{"num_hidden_layers": 12, "hidden_size": 256, "num_attention_heads": 4, "num_key_value_heads": 4, "head_dim": 64, "intermediate_size": 1024, "vocab_size": 1024, "hidden_act": "swiglu", "norm": "rmsnorm", "norm_place": "pre", "norm_eps": 1e-06, "positions": "rope", "rope_theta": 10000.0, "rope_fraction": 1.0, "qk_norm": false, "attn_scale": 0.125, "bias": "none", "tie_word_embeddings": true, "parallel_block": false, "init": "normal", "init_std_qkv": 0.0232, "init_std_o": 0.00474, "init_std_up": 0.0232, "init_std_down": 0.00237, "optimizer": "soap_variant", "learning_rate": 0.00581, "beta1": 0.95, "beta2": 0.99, "weight_decay": 0.042, "lr_head": 0.0134, "max_grad_norm": 1.0, "warmup_steps": 200, "schedule": "wsd", "decay_fraction": 0.726, "decay_shape": "linear", "final_lr_fraction": 0.05, "batch_tokens": 131072, "max_seq_len": 512, "doc_mask": true, "train_tokens": 589900000, "max_steps": 4501, "dataset": "wikipedia_en"}
Each number is 500 + 25 x the weight over its row's rms, rounded and kept within 0 to 999. Layers, rows and columns count from 0. Numbers have three digits each. The size before them is the row's rms in percent of the matrix's.

# layer 5 MLP down (transposed), 1024x256, rms 0.2, rows 512-545, columns 64-127
096:495470486496416479559474525498512501499531504526489447518483482476472486475515485503565506493531542499530509454515471456505500512536497515547567535487539487496500472486518515509522518489513507
106:485497515515539513485486470533502507475512468509493481480495500497546488547524519478499531495493498536464534499510491510475512461482439525508470457525470528518468506484485451501455542513471538
098:517490468494502456517494495480473505501499527490507511453514478530493496583511506523554511510509483527504481483529519522505535462520522478541467495480500476522501517460514472491527519536440461
096:501487496481500549510499498442514488472455537480525517517479487537498507487474488520489524519484455518540533521463494484506503442533450487524511474475492494520468485478502475491508438544517494
095:494493520505511494513546480522524486506525494501517507472516465485454485488564472494502490472490515547471513482496511531460491544540516491471493507473522493500551507500491509495492474525485481
102:477501498485515519492470485471475499534553512489523498483479512564505475471463540491487499493487543493467452487532475520479486481541528490480496506504481494491486497476521505525495499490505480
097:493525477510514491526562533508510452537471499466494524479480520542466511519480503500485511519521468482506457488540522524492508542511540477541499467492511519536493540522514536478498547485483517
100:471470457441503492484486514442525526500515456492522542524521487494543511503503500509518460505488490586474479467508485471483528507503508507492505486482492459511458504475528510509483479519487489
098:476507509469538463508465471509511543489493482515502496518478479498514501475505510502489507514494455511493525537541468499508529510519497492510501467520492520478508482507480495499488441512489517
103:510486479456511468467489521517519536482509479510523524488489513516475507521472496521500559468501501501500514534492496501514507510511483478466463508507462479469458469477521488510488479472452522
099:492478485513487532499519498481521537508473499559471483527541504510499531495557486520521475519549502510515479492526583512487480492501530494484546518531502488500504510552454522522485528486474543
093:515477517492488501516505481469511472510491476521518515508530479514533469522509496505521512510493494486557461464517517475466513526496516466457471489489515499485493496516514489504504469530506501
098:490486512492469566536460511526558484489527488492517493531509534547522472485478508535472497505471473465477511485478497472511498521485479494491544481447503506506460529490544519472503485456531536
099:554469491483463504496544488502536459489517509533513533510536506491508509463483507550486513524455574543476480492496519467509491496517486487491471483507456494503457493473477466493501487500522489
105:467495508478485472484542557523508462496482487503512505517527541472530504501530499489483534521466483515468534522476517504540533553484512507543473521540463496487503501494483511498542523497506493
097:499492526520515491485488486482499543501495531510506501484475500495512540524545499487515494470498500497484501519465521466496479486492477531489520527527516505441512504562546541474511511504518462
103:544489534522467486503484464506496548453548507575543494534503522530512498521503509515485490553462528492502487525510506532543479517519514474461493485474500491520501487502519463509505511533535516
097:485495517482499537535480470536474527473508499502501467463497531501506505536516508516498514503480506534487461479468488480490494512529499507500480509500491525532511505496519502521454527537541522
100:489475513475539465477508498510521504479472457490488501542504522504479505503495524530453507527490491522471491509506466519524471531506500475521511499525514530518560489508504557496491540554457488
100:531554463504489517483470473502471546488489456547513479499501513511514507499504482526496498490493518532511503508506479492504485518529454543476487538519503503479487492515494490489541503510517450
107:528514544481490442531522497518530466535505527509540492482497515484473494541518536457504488512496499497518495474491459525539507464497491455508468523468478491522505487490541536509476474438508501
097:515505510562489495509503487475522495500513495475488473501487467496493442515465506504553475517506462478477499490481495531504483543531540490490500465546471517516490475567554522495474519468450473
099:484529513507486512503446491496485476520481473501503516507465477489476511477446523470507488514515524559531490525515495508460514486500493498487483499536542546543543461507494486486485483507481526
096:460494499436534502499478478562529422464515503502534508499513551495512510493474448506491474519477489486475477500511416504514479549524499509516471510561527499520495508511491458502529525507505504
099:511499489521521526503488446487505492490465453494507508504529479432506533474513522483513551551534539473518510465517501493503515495481499499460524511515479492479460498492466451465510508512533551
081:525522531506489526480503557494458488522518475473510509556524510482507468498511499492512503464508496505491530479486494481500551531511490519475491502504497482494484452479482532474472445511470518
103:507560476541494532522511518489490482506506479481486499473507515523502492455481490534548507497492482473480487535496521508523470500497529492485477509513492485515505510537503555505499458523507483
101:473528510547516527495552466493479497497438495467489517513513481539513494467468483523495448514535523511468485467549492515499530496513488504496566459506472495517478500483480488513444533532514519
093:505502469514500542503490486533521494527500521535493528501501520464537483501496499494507499532514512551541475503489499492478509498450506479467469484451488534529490508499443473517531511507505510
096:512498476512571494539498517524486450458497477467497464490468533493490480472534507458524526498490531499503508492442492484537509510465485485509462496493465492530495454472468507495528486493497490
104:488508468440476500531477484475496559525488477527471496481468521530543552496489533472495502491491490467485528495533500540488473486492535516505512495516457504488490446495449488507505443462537514
099:500503508483446508485493576515516486506483552484508533509482491468528489530496527502486520483527535481545509475466497541479500507522490501434546534496516462516536478551498510523466499521507480
101:499490508545480530520506473506498515522510494469467474515446515498525519513526477494498515476468508499497510487508535534539469541520494492505474503494497518512470491524513464494508494478522546
102:538473476538512512490523516513463506503496469515501463493562503506508537489494490492512478514462488497482505507473501482554510472490515486497507479492514499487516483524479536502522495500539495
# layer 5 MLP gate, 1024x256, rms 0.214, rows 513-545, columns 64-127
106:510523491473480502490486512495530491535455505477551475489476472495466528486525430500510458517501498504473479565487487494494505524520527479497529568545493538522507520559512531481503494461518502
096:449530514509494466467547487533516521480492490481515490516506500517504495473508517514528487521454546484476499459487497500500517511491532537515492485469525525482519529524533528503522506474521453
096:535493516464520479486522448492507506465501503502489501504496535498514502505529515504521524466461504565486494523447498500486505450527485476451456482549507502505498489516523476505508492458523487
094:506492520490520508525557459447549476517485527484486518452508521520515483500486527528534444507504536472527518474512495516523466459521464531479530498500510553502486528481469529481534492525494530
096:523502519510523534483503533461487485516541528486517520483495513499567503485530519538490505463468557520537547536506436505507517489505545505494469493508521498483530484534490480483477501488505501
099:506525528527505493524490495520475544551510513517506505523454494497466463520452528540537511504491549514508451490511554499533496541550508510535508495531519459455518505527527497486468493463496525
099:554540493508523456491524517504483520508489501493467506512507457490498482449538513508480515506506506513486479490508501460487501492496472513451506475522486503489526469497503538497491454501523502
105:507506518527506529527532462493474490489484513512531474498538474516527494503482483500488526515451488516484510551519488509462508488499540480484465492488528559501476542541478530512538508531481520
103:488509504525496493502463564459533524504486528467479516502511503513495518483510516490484489518547464474478476495473490475506541536528516491509473533545473501475553506508481493506448489520512544
101:530517478540500501486507479512483478487476467501455535492485482506481505496499479517474514494486502491512483531482481456528521522503538547548505515486497484492473492514446454498547472484490480
088:471484519564514487559483514490501501535528470481533526496501517493521521489529484524510523455480495496514481472451513468478475520486490533529483487516504501512470514525494523462480517527519481
102:528539529516500502513510486507500511457531531477466476493529505524508522514473456538513473499507553533491548480509536494510497508550529519517477493470492504456523467567545465513527524512511515
101:506476501455512483474440473514443484471538531511496506552513473503479511510431516472501479459519479528507518518501477474500488542479513511511549485539498461536448462515502468540505468513512493
100:515524540532503466498473518517520478496499552488484553480522550492485498459501495469520465505486519499461479519479516523522518464472510505505505534519482456509513506531466470470545490515530516
100:527516546462484518521487447476510476459505472485505537496496500488473489500527516482477505496504498477478506530496493484463475537450492535491453446466518463454483514520518500500496462533516525
106:471470515513495482502465484493500511559537475475506532501477489497518456494487522508498513503497479492511574465524479501487522462487511500459526476470523488489502464523498414502489529495469529
098:529493493459493462502518528476510516471459483501480533463541477504494581537548466522489460479488480540482449510522533531467471567470517467482482493499504509508528551476489515470523529504525498
101:459513548477492463464535519501532531506481527482496514527513535548488452548513501529482481477525470482464476522501489521463511502530521526509507502479521547459498513528474450548530495451514515
103:473444524490516511501510512551500485518506547490478498487519535521517496517550480500519543468544503514490455458462473544560499477484489458481505510456472516503511539517501489485507482486489548
108:506529524442498532510529515519503503480505537472477492527506495503491485510532538540508541527495530495501498482512484470490472454451485516503522505509517522514506544479517469543499529501485497
096:541468486545462504531467474473495507509483503503467475520470498543485504478490473503497506512530485504481521488501452533521454478470509475462530496491491458540512501506516475533564524505485499
102:512517494529478520497495520510465507484507516494497522526498482502494474503468542507463523487513495527477500477515519499555485511431480459512520474510542506498524487469516492497495496553540480
103:473524508498501490480501512505507524520515499478543472550520531461485481529490505441548473543470482493495473525528515527486465505464506516445458535503478530503515499502529546558465507534517431
096:496466493499520476466486529497434559519500509539500528486516505518478567427487504494493539493478478500488487512463506450519530485479488492483492542510508520523476504512524500507487496544510501
104:493515518515531543477447491531471456542469472508434484510525507468473503492520497518509529513501534517525531493474501498536519488499509504493451479483458475494505474483492471506494494479533509
099:492463517469481472505527460472517469493515488462511481492484478457488489529515516487486528486468485478515483526536512528515490484504462503528498510500490495506547550527508504514467543482478529
095:474480465525495521463462549522492537535484497500496516572524554487473516517542512473533488483502483536465496508487535473477535484503475513525500492429528509484555539498498476488478527476527495
100:514528532477517470474466491489458509504467528465525542541482525504485534485501451505527494491473481519491462503492480488460486487474534461534492546498521483506562532479488502492502509515477514
104:500553528456505482479477491531483484528545477499519542505509532502539530515473526507466476481446528511464525551496497487512532520488511467525488497499499504530511504487533473462468512492550497
108:507527536506478486508539516519469497519438447474522518479509522509444506499481509501502467480494517495444517539493452545502478503498507472516507524508448526481527510472521525542478487488517507
107:482470535496521525498502476481510485533492472472499509484487487488497494469480493492456522449495503458522448551501483465511492508503453519544474522497475536489491492530535548527534500535506501
104:474492510469532520520512482487498470503483484476473523498517454525427511509511509482538510516491463538474530524523482509496459518508491494478514509479525506480530494535507484520492497495505511
102:521507503512487489521510458527489504512524519473445537519481501504497513548473492524481482493546530506515484476498471512477507500501527495480469498486499565485469510495488480551511433483496483
# layer 5 MLP up, 1024x256, rms 0.214, rows 513-545, columns 64-127
105:505501532518521497476473545519495473498476516533536491493499506477499485451528534503547483518503476450540493491527507552516510522503508502529474480508483491484501504460520472468489523548513517
099:456488516491501481506519554513503527484462503496523521509503506530517532477533527468492492505511488490473451497508492494535510498463511514517491504451467522499513489495482449513484528516513503
094:565497462514482542537489539473495470474481494536525492487494511482512485511474483546465534558483531521569484513530507533493471502499509540502533547526512513527490503519520497475498513506481498
094:514524523517516518502519468498540488488494499480470509523542513515521503500510461492535451518480509484466455514473522520507466494479529481476500472499500500498472529455519529503495509545522536
102:502488496452514449535485528489521490511485494520510493503527486541458473494457488516494532484482499505489452536509527495511553546535506490521499480510489478534525548463516459446486439499509518
104:500496497462513459495469468531499525493474503459455547500493498512532505519567486499517551529483501518486482497483495530505518533516498518503508525515462470528546522511498514495496485486532523
099:500486488483471462466468547497516531518542494513487493459509507506492481518483515482525460453478481499496506485501511505529528517451524479532493498453494497474480464499488503485507540523478482
104:467462469487524530518476504465494511474503411488502461464471526516486476462532538493489513497503492463525473473507471452490526515518521511470485505491473521506504441466501527495533460485507548
100:477459506509525498435531483497499493496496524500508514478523514501521455486504527534538541511527516494485479543518511511498483426512478464464526483491514463482547496488518473494486507492478481
098:496512512526524481455515482549497535497482486473484524478496489478493524529429446488491516478495479505519492496500487510552483500526495503514545513467518503462481526495463502488475490509477451
094:485538479466478457482520525466486524472486549520470471470464475521517539487457516453491500511502500520493520514541449520518542522528491520490494509506478507525503478555529492529475478487493498
098:525496497516484509525519510519523482523462540509515484533470525506506501506496550484529511511520469471516502504507520539503548449499541495499499462499456489516501512489521509431529515474494459
098:553455474496484530489529502489495531477504486540506504552492469506507532520506464517500525497482538487485490489457506497491510503533462501520474462523523481489486513504517463517515492527523491
102:553528473458540493459549534578498499465516533477512477475503501540541510481515525455512508536487487549523483507485476484516528558499512540511501507543509508479487503492516459495498478505502534
094:499524513492485551470527466501525484475500491483501563518474461495514490436508443528507523501510502532491520490454513463511503513478501487519478480523531479451495433522526554492505492504530514
099:526471451492492526457517493544508506498474541501528471459465481532549499474522485504445502555499535498464482517515493472491474492493508501529514526520489523535480489503542512455509480514514524
098:511485493528528505475476523499481486449546493463522491506485549465469516548520498446495480525451489566467519522536524493492509498474529504471513536504463483507456494525532487453518520506488501
097:510520510510490507489490478519537492518485515503481504442543495511560525472500521515477488484443449495488491495516517474495505516521480506434469526496490506532494472495513508480483509508528557
107:514472457474532528532458498503445526538479510519489479495536506533448497506516478503545456465495498507490494513455499469538516520521517499478533468511506473491475566542519467467525495530502531
107:501464503535553488500452508483489461523497503519469518470525496514496474511488504462469493469507479506520495501502523474536476538484516503543499477484488455531443485500520506509495478517515468
097:509495505532494524506456504518526500472533522501508547483506486502495476504561540470492466516467515526524492509474520476498506488503462477537484513486505460508493499469448535520479521493498489
095:538518508551540503442475535524463498483492506506475538509517443484503477500506500501501498505539504495506508513497487490545522481501511507476509513490470512488506499483499481467481503483451469
111:486525530472491508461521502525527471518489509472530482484456507480486479520505489459537507533450474464466507519498481547552442516508544555490489495486510472492528472498533515463502496500488472
099:513491505525534512500510479553500478476506546462537516460483475519494495497487539457489485486474524488520510547472516519521504453536501498493523500526461450485520525538462503497477486543485466
104:543493464531448540500547502481512512526512487522536503499518513490535519517514482492493510456441479500486496486526545516458477516524474477474527515502526517510526522461516520470465508538482508
098:503481496534484513489502516496453508549498495524493477544477470539505459528513444509507515490473466485518472513453503518490524486544510493511475506509483460491468472468526499499511500498514496
097:456499554521526458470520461456457510502482537499507507511481512521555498539478467509488502492544530530528512477484514510477509523469491514558502480489522498450495489530518471490476492475450534
101:439495526511502498462523525481471455444488508502534475503479519498451487511505504502538511461523506461494477514503438505498463519516529479543508507514494495502525482526536480468486470467463461
099:501508526489498484486524498453495543484508471558510503469505510538492513499507467489491471489526492478543481521521492514531495515507508457494529537518506496459491449436451551508490515495510475
107:530511540514511470513478511485478503504492510489448494555508494517499459481494501518484488480524498507482521572437511521529443523532500455490515559465449558500482513493502523506479507504513492
099:577508503494508511479529493469509471486479511475497532496515519470525482559520487508543487520464514511502535489455523504495519509515524476500501497506517483550530508532520452493471513505520481
105:486528475519476468463461469494509520540482520502500483489433511493537521479477458512471489476507515523501479498550495488525469523545515500515529490499506513531479487492459539487492540476472496
100:510508510509529521533512530561475524476459504522498485525533450480474508478508509521515494498502514476530491469456523490439485455500508476490500477553501516503478509491471489461524497501492515